Part of a small language model's weights.
Size: 9 layers, 10 heads of 32, vocabulary 8192, 14M parameters.
Architecture: LayerNorm before each block, learned positions.
Each number is 128 + 32 x the weight over its row's rms, rounded and kept within 0 to 255. Layers, rows and columns count from 0. The size above them is the row's rms in percent of the matrix's.

# layer 3 MLP down, 320x1280, rms 0.0361, rows 284-319, columns 1040-1119
size [103 104 101 102  95  96 102 100 100  95 102  98  99  95  96  94 102 103  93 101  96 102  99 100 104  97  98 100  93 100 101 101  97 102  90  94]
[[170  73 123 109 115 128 112 116 132  74 110 142  86  53 144 155 109 208 152 105 175 138 119 139  82 172 111 159  79 152  63  75 117 138 163 116 134 137 115  91 118 113 170  65 115 137 165 120  93 110 115 195 120 173 129 100 140 113 149 148  87 113  95  65 170 151 166  82 122  93 149 144 145 165  58 100  99  85  77 165]
 [188 133  67  76 134 112 120 157  82 147 151 177  76  95 105 129  95 150 136 168 143  79  63  95 128 172 115 142  99 164  74 157 153 144 168 175 149 123 106 149 105 126 172 126 170 113  54 169 105 147 133 100 140 162 106 128 112 159 152 123 181  99  82 121 138  76 135 117  88 141 135 134 174 105 125 143  77 140 122  55]
 [165 168 122 118  93 164 117 123 130  80 173 165 120 186 146 119 159 127  68 122 179 116 139  85  83 126 131 138 135 123 150 114 135 129  68 113  63 146 164  82  96 111  85  86 169 132 128 128 159  71 156 143 110 144 119 115  80 142  71 146  73  83 133 133 104  98 139 152 132 110 111 162 156 161 130  84  64 206 142 127]
 [123 136 170 146 130 148 190 139  95 112 134 116  97  67 159 157 165 126 124 111 144 141 135 156 126 158  73  99 113 155 163 129 127 129 123  94 151 121 107 110 107 117 114 157 136 102  82 126  79  83 132  92 106 123 151 115  77  91 115 143 130  80 141  95 127 136 137 150 145  74 127 116 114 172 118 137  99 165  96 130]
 [149 124 164 117  52 144 148 147 106 150 107  91 174 146 146 101  99  99 187 160 136 118 152 198 155 105 145 126 156 170 183  67 113 155 110 126 124 166 141 125 131 130 147 102 116 115 138  71 108  81 134 108 115  92 124 116  74 116 160 196 115 154 124 166  58 134 129  48 107 131 127 119  58  79 143 169 136 122 144 114]
 [110 104 110 157 145 127 134 168 135 104 139 107  95 128 208 123 125 136 120 116 172 146 127 119 108 148 107 119  70 137 145 152 128 173  96 154  94 142 135 112 125 122 137 133 157 103  90 101 130 118 185 175 114 120 106  98  50 134 134 121  92  96 146 126  96 147 114 171  90  69 159 125 148 139  84 138 128  47 125 103]
 [ 94 106 134 145  71 120 160 127 179  82 106 169 101  70 116 124 121 102 168  97 204  94 143  87 130 184 110 100 137 121  79 134 162 116 117 148 137 103 180  78 150 124 182 140 174 186 105 210 103 132 110  59 136 133 102 120 133 119 165  95 183 110 156 165 164 121 106 154 112 133 144 119 168 118 171 183 149 162 148 108]
 [ 79 154 160  86  48 107 186 145 138 174  90 139 146 109  89 147 103 172 155 116 143 112 134 131 110 115 168 128  93 145 186 143 116 149 143 136 177 140 161 153 110 106 174 153 111 118 124 173 113 122 145 209 165 140  97  80 128 114 140 122 111 133 135 109 133 124 148 147  37 201 106 104 147 164 147 121 124 124 156  77]
 [152 129 181 112 140  65  79 111 120  97  46 125 116 110 102 183 143 166 163 140  54  93 148  82 135  65 167 118 134 148 114 140 141 148  93 153 128 118 153 162 111 116 110 101 190 118 141 129 171 185  81  97 187 154 156 144 116 102 178 135 146  87 156  57 144 101 113 165  93 157 110 113 189 118 125 170 122 142 120  83]
 [ 82  95  81 154  70 104 154 157 108 126 122 144 160 178 154  98 104 194 119 115 102 167 191  95 130 160  96 139 108 107 170 197 152 128 146 129 135 127 112  84 136 124 125 104 159  79 118 147 128 197 106 126 109 117 149 104 119 123  84 160 171 145  98  49 139  99 107 131  82 173  86  98 103 107  93 139 152 110 127 141]
 [139 161 159  93  90 152 168 116 136  59  98 116  82 141 172  98  81 140 178 128 140 139 106 161 110 161  49 140 143 153  93 125  98 126 110 117 126 138 152  73  89 140 130 141 137 175 160  53 113  75 163 118  90  49 158 119 154 124 102 106 201 137 131 159 130  62 152  83  90  99 148 168 129  90  70  94  63 211 161 105]
 [148  81 162 132 165  94  74 117 147 183  72 157  76 147 147  79 166 168 109  96 110 107 139 138 106 147 160 194 110 129 134 145 150 118 106  88 122 169 167  88 128  98 158  75 153 119 150 129 142 104 108 150 123 144 114 149 106 161 157 118 159 135  85 139 137 102 109  89  83 159 156 110  90 116  69 147 136 159 135  48]
 [115 115 139 131 214 103 105  83 127 212 120 139 136 148 202 188 147 159 127 169 166 203 158  75 122 117 127 123 114 198 134 132  60 154 142 175 105  74  92 137 113 114 129 176 153 130 194 118 159  89 125  97 113 106 157 121  81 114 174 107  62 140 121 185  97  91 128 134 154  37  61 124 131 165  58 125  99 124 134 154]
 [137 132 137 106 180 160  99 138 128 106 184 117 123 139  68 156 125 138 113 121 148 114 160  91 110 150 149 127 152  73 149 145 154 122 184 147 138 133 107 136  95 110 132 121 141 150  91 112 111  61  98  80 131 146 112 109 109 105 100 185 123 165  92 148  73 135 144 148 169 199 119  85 113 162 108  85 144 102 166 182]
 [146 125 143 169  67 114 185 150 130 148 122 134 102  85  85 139 120 147  46  85 154 139  95  97 142 180 108 123 124 166 107 107 217 162 121 129 124 155 161 131 157 119 146 164 182  74 126 171 117 129 109  63 153 140 130 155 147 109 148 121 150 131 124 126 208 101  78 176  81  84 165  95 128 145 139  99 152 132 112 117]
 [118 101 130 103 131 124 109 125 111  72 145  67  55 137 161 166  95  86 126 111  95 115  83 128 109 112 119 123 116 111  82  89 102  86 108 118 118 190 113 132 118 102  52 104 132 127  93 106 171 148  53 169 150  77 128 149 113  99 138 126 121 105 130 144 114  75 127 176 168 173  58 113 111 133 146 118 150 156 117 160]
 [ 80 173 151 153 110 115 119 145  87 117 107 135 127 134 135 138 150 168 151 171   0 135 128 118 132 145 161 131  70 163  63 114 140 131 113  56 130 137 157 134 135 127 114 142 105 135 199 142 191 121  90 155 122  71 154 143  77  98 121  84 122 159 150 139  65 107 136 121 178 117  79 128 158 140 111 119  95 182 151 100]
 [115 108 166 130  94 118  75 125 145  89 110 145 120 121 145 108 129  93 107  79 162 114 128 118 121 147 110 103 141 101 134 107  90  36 140 148 127 113 112 124 169 120 186 129 180 139 113 126  55  72 172  84 115 167 120  90 113  98 161 122 135 110 124 118 196 217 152 129  85 126 112 160 153  95 147 138 125 132 103 130]
 [150 156 104  97 115 150 135 108 175 205 101  95 176 145 137 101 136 114 169 170 134 162 176  97 149 101 119 153  98 138 178 155 132 176 126 114 121  62 150  76 116 127 151  27 173 115 134 188 169  86 113 109 106 139 148  90 127  88 125 107  98 142 150 179 156  80  47 115 148  94 115 194  39 132 122 106 111 112 140 136]
 [149  78 112 115 105 114 187 139  83 164 135 132 123  49 129 104 158 178  83 124 131 145 181 126  88 168 122  96 112 135 104 120 146  74 144  58  74 147 118 120 155 154  36 110 159 128 133 128 159 166 121  81 111 122 178 114 108 190  88 158 163 116 141  65 169 112 115 163 152 137 114 170 130 126 109  74 117 120 125 160]
 [ 56 163 150 114 157 129 174 136 159 220  47 161 134 143 145 131 129  76 133 111 159  85 154 149 116 170 137 160 129  84 171 164 138 151 127 182 136 153 138  70 116 130 158 128 100  92 149 129 101 130 158  99 198 167 128 109 134 131 132 133 114  89 167 176  88  79  92 131 129 102 150 159 155 159 125 127 129 101  95 130]
 [ 95 128 103 169 129 134 142 135 181 142 118 128 123  85 154  89 115 122 148 123 213 128 151 180 166 152  98  73  73 190 194  78  94 152  86 159 133  82 159 133 135 130 120 118  99 203 124 156 131 160  84 114 119 147 162 132 142 132 114 156 139 132 150 135 110 152 169 174 122 135 105  53 130 150 140 131  76  86 114 107]
 [162 163 179  89 177  55  83 104 112 114 186  89 172 114 167  97 103 199 101 143  91 125 157 116 132 125 172 164 100 111 142 120 114  60 116 105  99  89 159 108 149 135 157  84 138 136 160  30 140 104 123  84  80 162  92 126 151 165  82 156 151 143 176 129 111 115  76 162 110 128 112 140 148 103 127 159 178 127 114 105]
 [150 112 172  98 153 136 158 128 101 198 178 149  56 107 122  72 110 120  78  86  93 105  83 188 107 143 133 117 147 171  89 152 117 178 146  88 125 183 109  89 154 129 135 169 117 139 160 117 107 174 176 231  98 142 137 106 120 123 114 123  67 154 140 120 123 118 129  60 119 125 155  93 114 125 123 122  70 121 132  94]
 [134  89 145 121  75  94 113 122 119  74  86 123 112  69 132 163 113 127 147 114 144  91  60 166 138 133 116 110  95  80 140  98 165 141 162 105 154  39 111  62 108 122 204 119 153 145 110 117 129  96 130 124 116 136 126 151 122 107 185 102 131 133  65 143 120 129 123 100  94  35 136 211 109 147 108 145 105 153  92 135]
 [130 136 140  88 128 136  63 122 138 120 129  51 141 168 175 142 139 167 159 132 197  74 163 146 117 119 143 108 155  94 106 110 126  86 136 140 126 112 130 115 168 145 114 139  79 112 147 123  64 119 171 139  96 108 143 115 139  88 159 150  55 163 156 163  82  83 155  87 126  96 147 111 110  98 148 167  31 103 140  91]
 [118 111 126 137 170 115  85  92 115 179 123 108  50 214 152 112 174 135 105 116 154  56  87  81 117  95 198 124 178 136 124 154 157  96 162 155 168 119  86 171 175 138 111 123 135 135  89 179 103 145 105 132 149 139  90 168 133 121 138  93 121 132  95 122  97 130  97 181 104 133  87 143 138 179  94 136 121 100 107  96]
 [ 95 158  88 146 124  77 137 161 138 130 119 203 143  84  79 167 155 106 185 139 117 120 173 106 151  86  99  81 126 101  84 124 134 103 108 108 136 167 198 199 109 103 107 121 124  88 109  75 150  97  97 103  88 164 123 135 108 105 105 125  65 125 140 153  80 128 129 117  61 127 175 149 142  97 155 202 127 140 135  67]
 [170 143 136 115 147 141 160  91 154 121 156 163 147 121 142  85 138 127  72 141 139 135 112 123 152  89 168 130  50 100 131 157 144 185 183 125 101 154 114 101 121 134  97 161  94 126  91 153 125 126 159 143 151 132 180 135 160 133 117  68 150 104 141 144 128  88 121 109 142 141 155 155 133 167 161 142 155 221  96 155]
 [ 94 122 130 140 121  99  97 146 113  88  89 181  90 161 148 134  88 134 135 105 189 105 131 109  75 106 115 143 109 122  89 118  89  88 128 186 125  95 143 244 123 113 141 144 111 165 154 172 111 182 125 109 120 133 162 134  84 154  88 131 134 165 131 115 134 105 170 117  74 136 114 151 149 110 121 139 191  95 142  99]
 [ 74 148  66 105 153 210 138 142 133  89  90 101 149 145 137  94  85 137 109 119  29 135 177 139 178 151 141  73 146 133 137  90 221 147 137  86 155 139 114 125 152 153 183  85 112 139 120 223  99 115  90 143 136  37 134  76 158 116 184 109 125 121 129 127  84 162 112 169  64 145 188 100 102  90  82 155 162  82 165  75]
 [120 165 116 115 159 127 153 150 110 126 121  27 109 110 180 169 140  89 125 155 197  62  86 134  80  87 198 140  82  89 100 150  75 110 112 150 183 156  88 113 133 148  98 151 109  88 159  80 130  87 149 149 202 124 121 138 121  93 132  85 124  78 115 161 167 132 108 136 152 125 112 155 134 144 119 182 130 125  97  89]
 [129 102 119 134 126 189 170 102 131 124 182 126 102 140 171 151 179 156 137 146 116 140 143 119  97 114 143  65 117 187 117  82 159  83  82 179 116 172 131 151 138  92  99  61 110 124 125  86 126  94 135 124 116 130 188  88 117 127 110 113  87 150  84 143 124 128  70 105 176 118 163 122  74 105 110 108 135 104 186 175]
 [121 138  88 184  98 166 143 127  99 184 139 134 158 154 159 151 120 123  48 131 148 136  56 144  92 161  98 134 122  66  99 123  77 130 130 178 167 125 158 146 146 107 104 138  89  85  93 164 157 137 131  98 123  69  97  82 154 100 127  72 172 104 138 176  85 127 190 223 204 211 151  67 138 174  83  80 177 134 150 133]
 [154  63  81 169 120 114 122 136 131 114 161 179 116  58 161  89 158 111 178 114 117  55  86 133 118 113  73 152 133 133  81 113 149 133 176 139 121 118  76 104 135 117 184 108 172 142 149  70  95  75 154 123  83 123 108 155 169 180 143 151 154 117  96 164 136  58 122 132 129  94 134 133  89  99 113 120  76 214 107  90]
 [174 141 121 197  43  89 104 103 116 158  95 126 134 127 124 146 152 108 123 119 155 176 129 125 158 132 149 175 109 128 113 142 205 147 107 147  81 168 134 108 110 121 147 130 175 131 154  74 117 144 105 129  72  73 111 121  80 136 141 141 188 166 168 156  83 147 108 108 112 115 114 149 130 141 112 159 143 186 103  88]]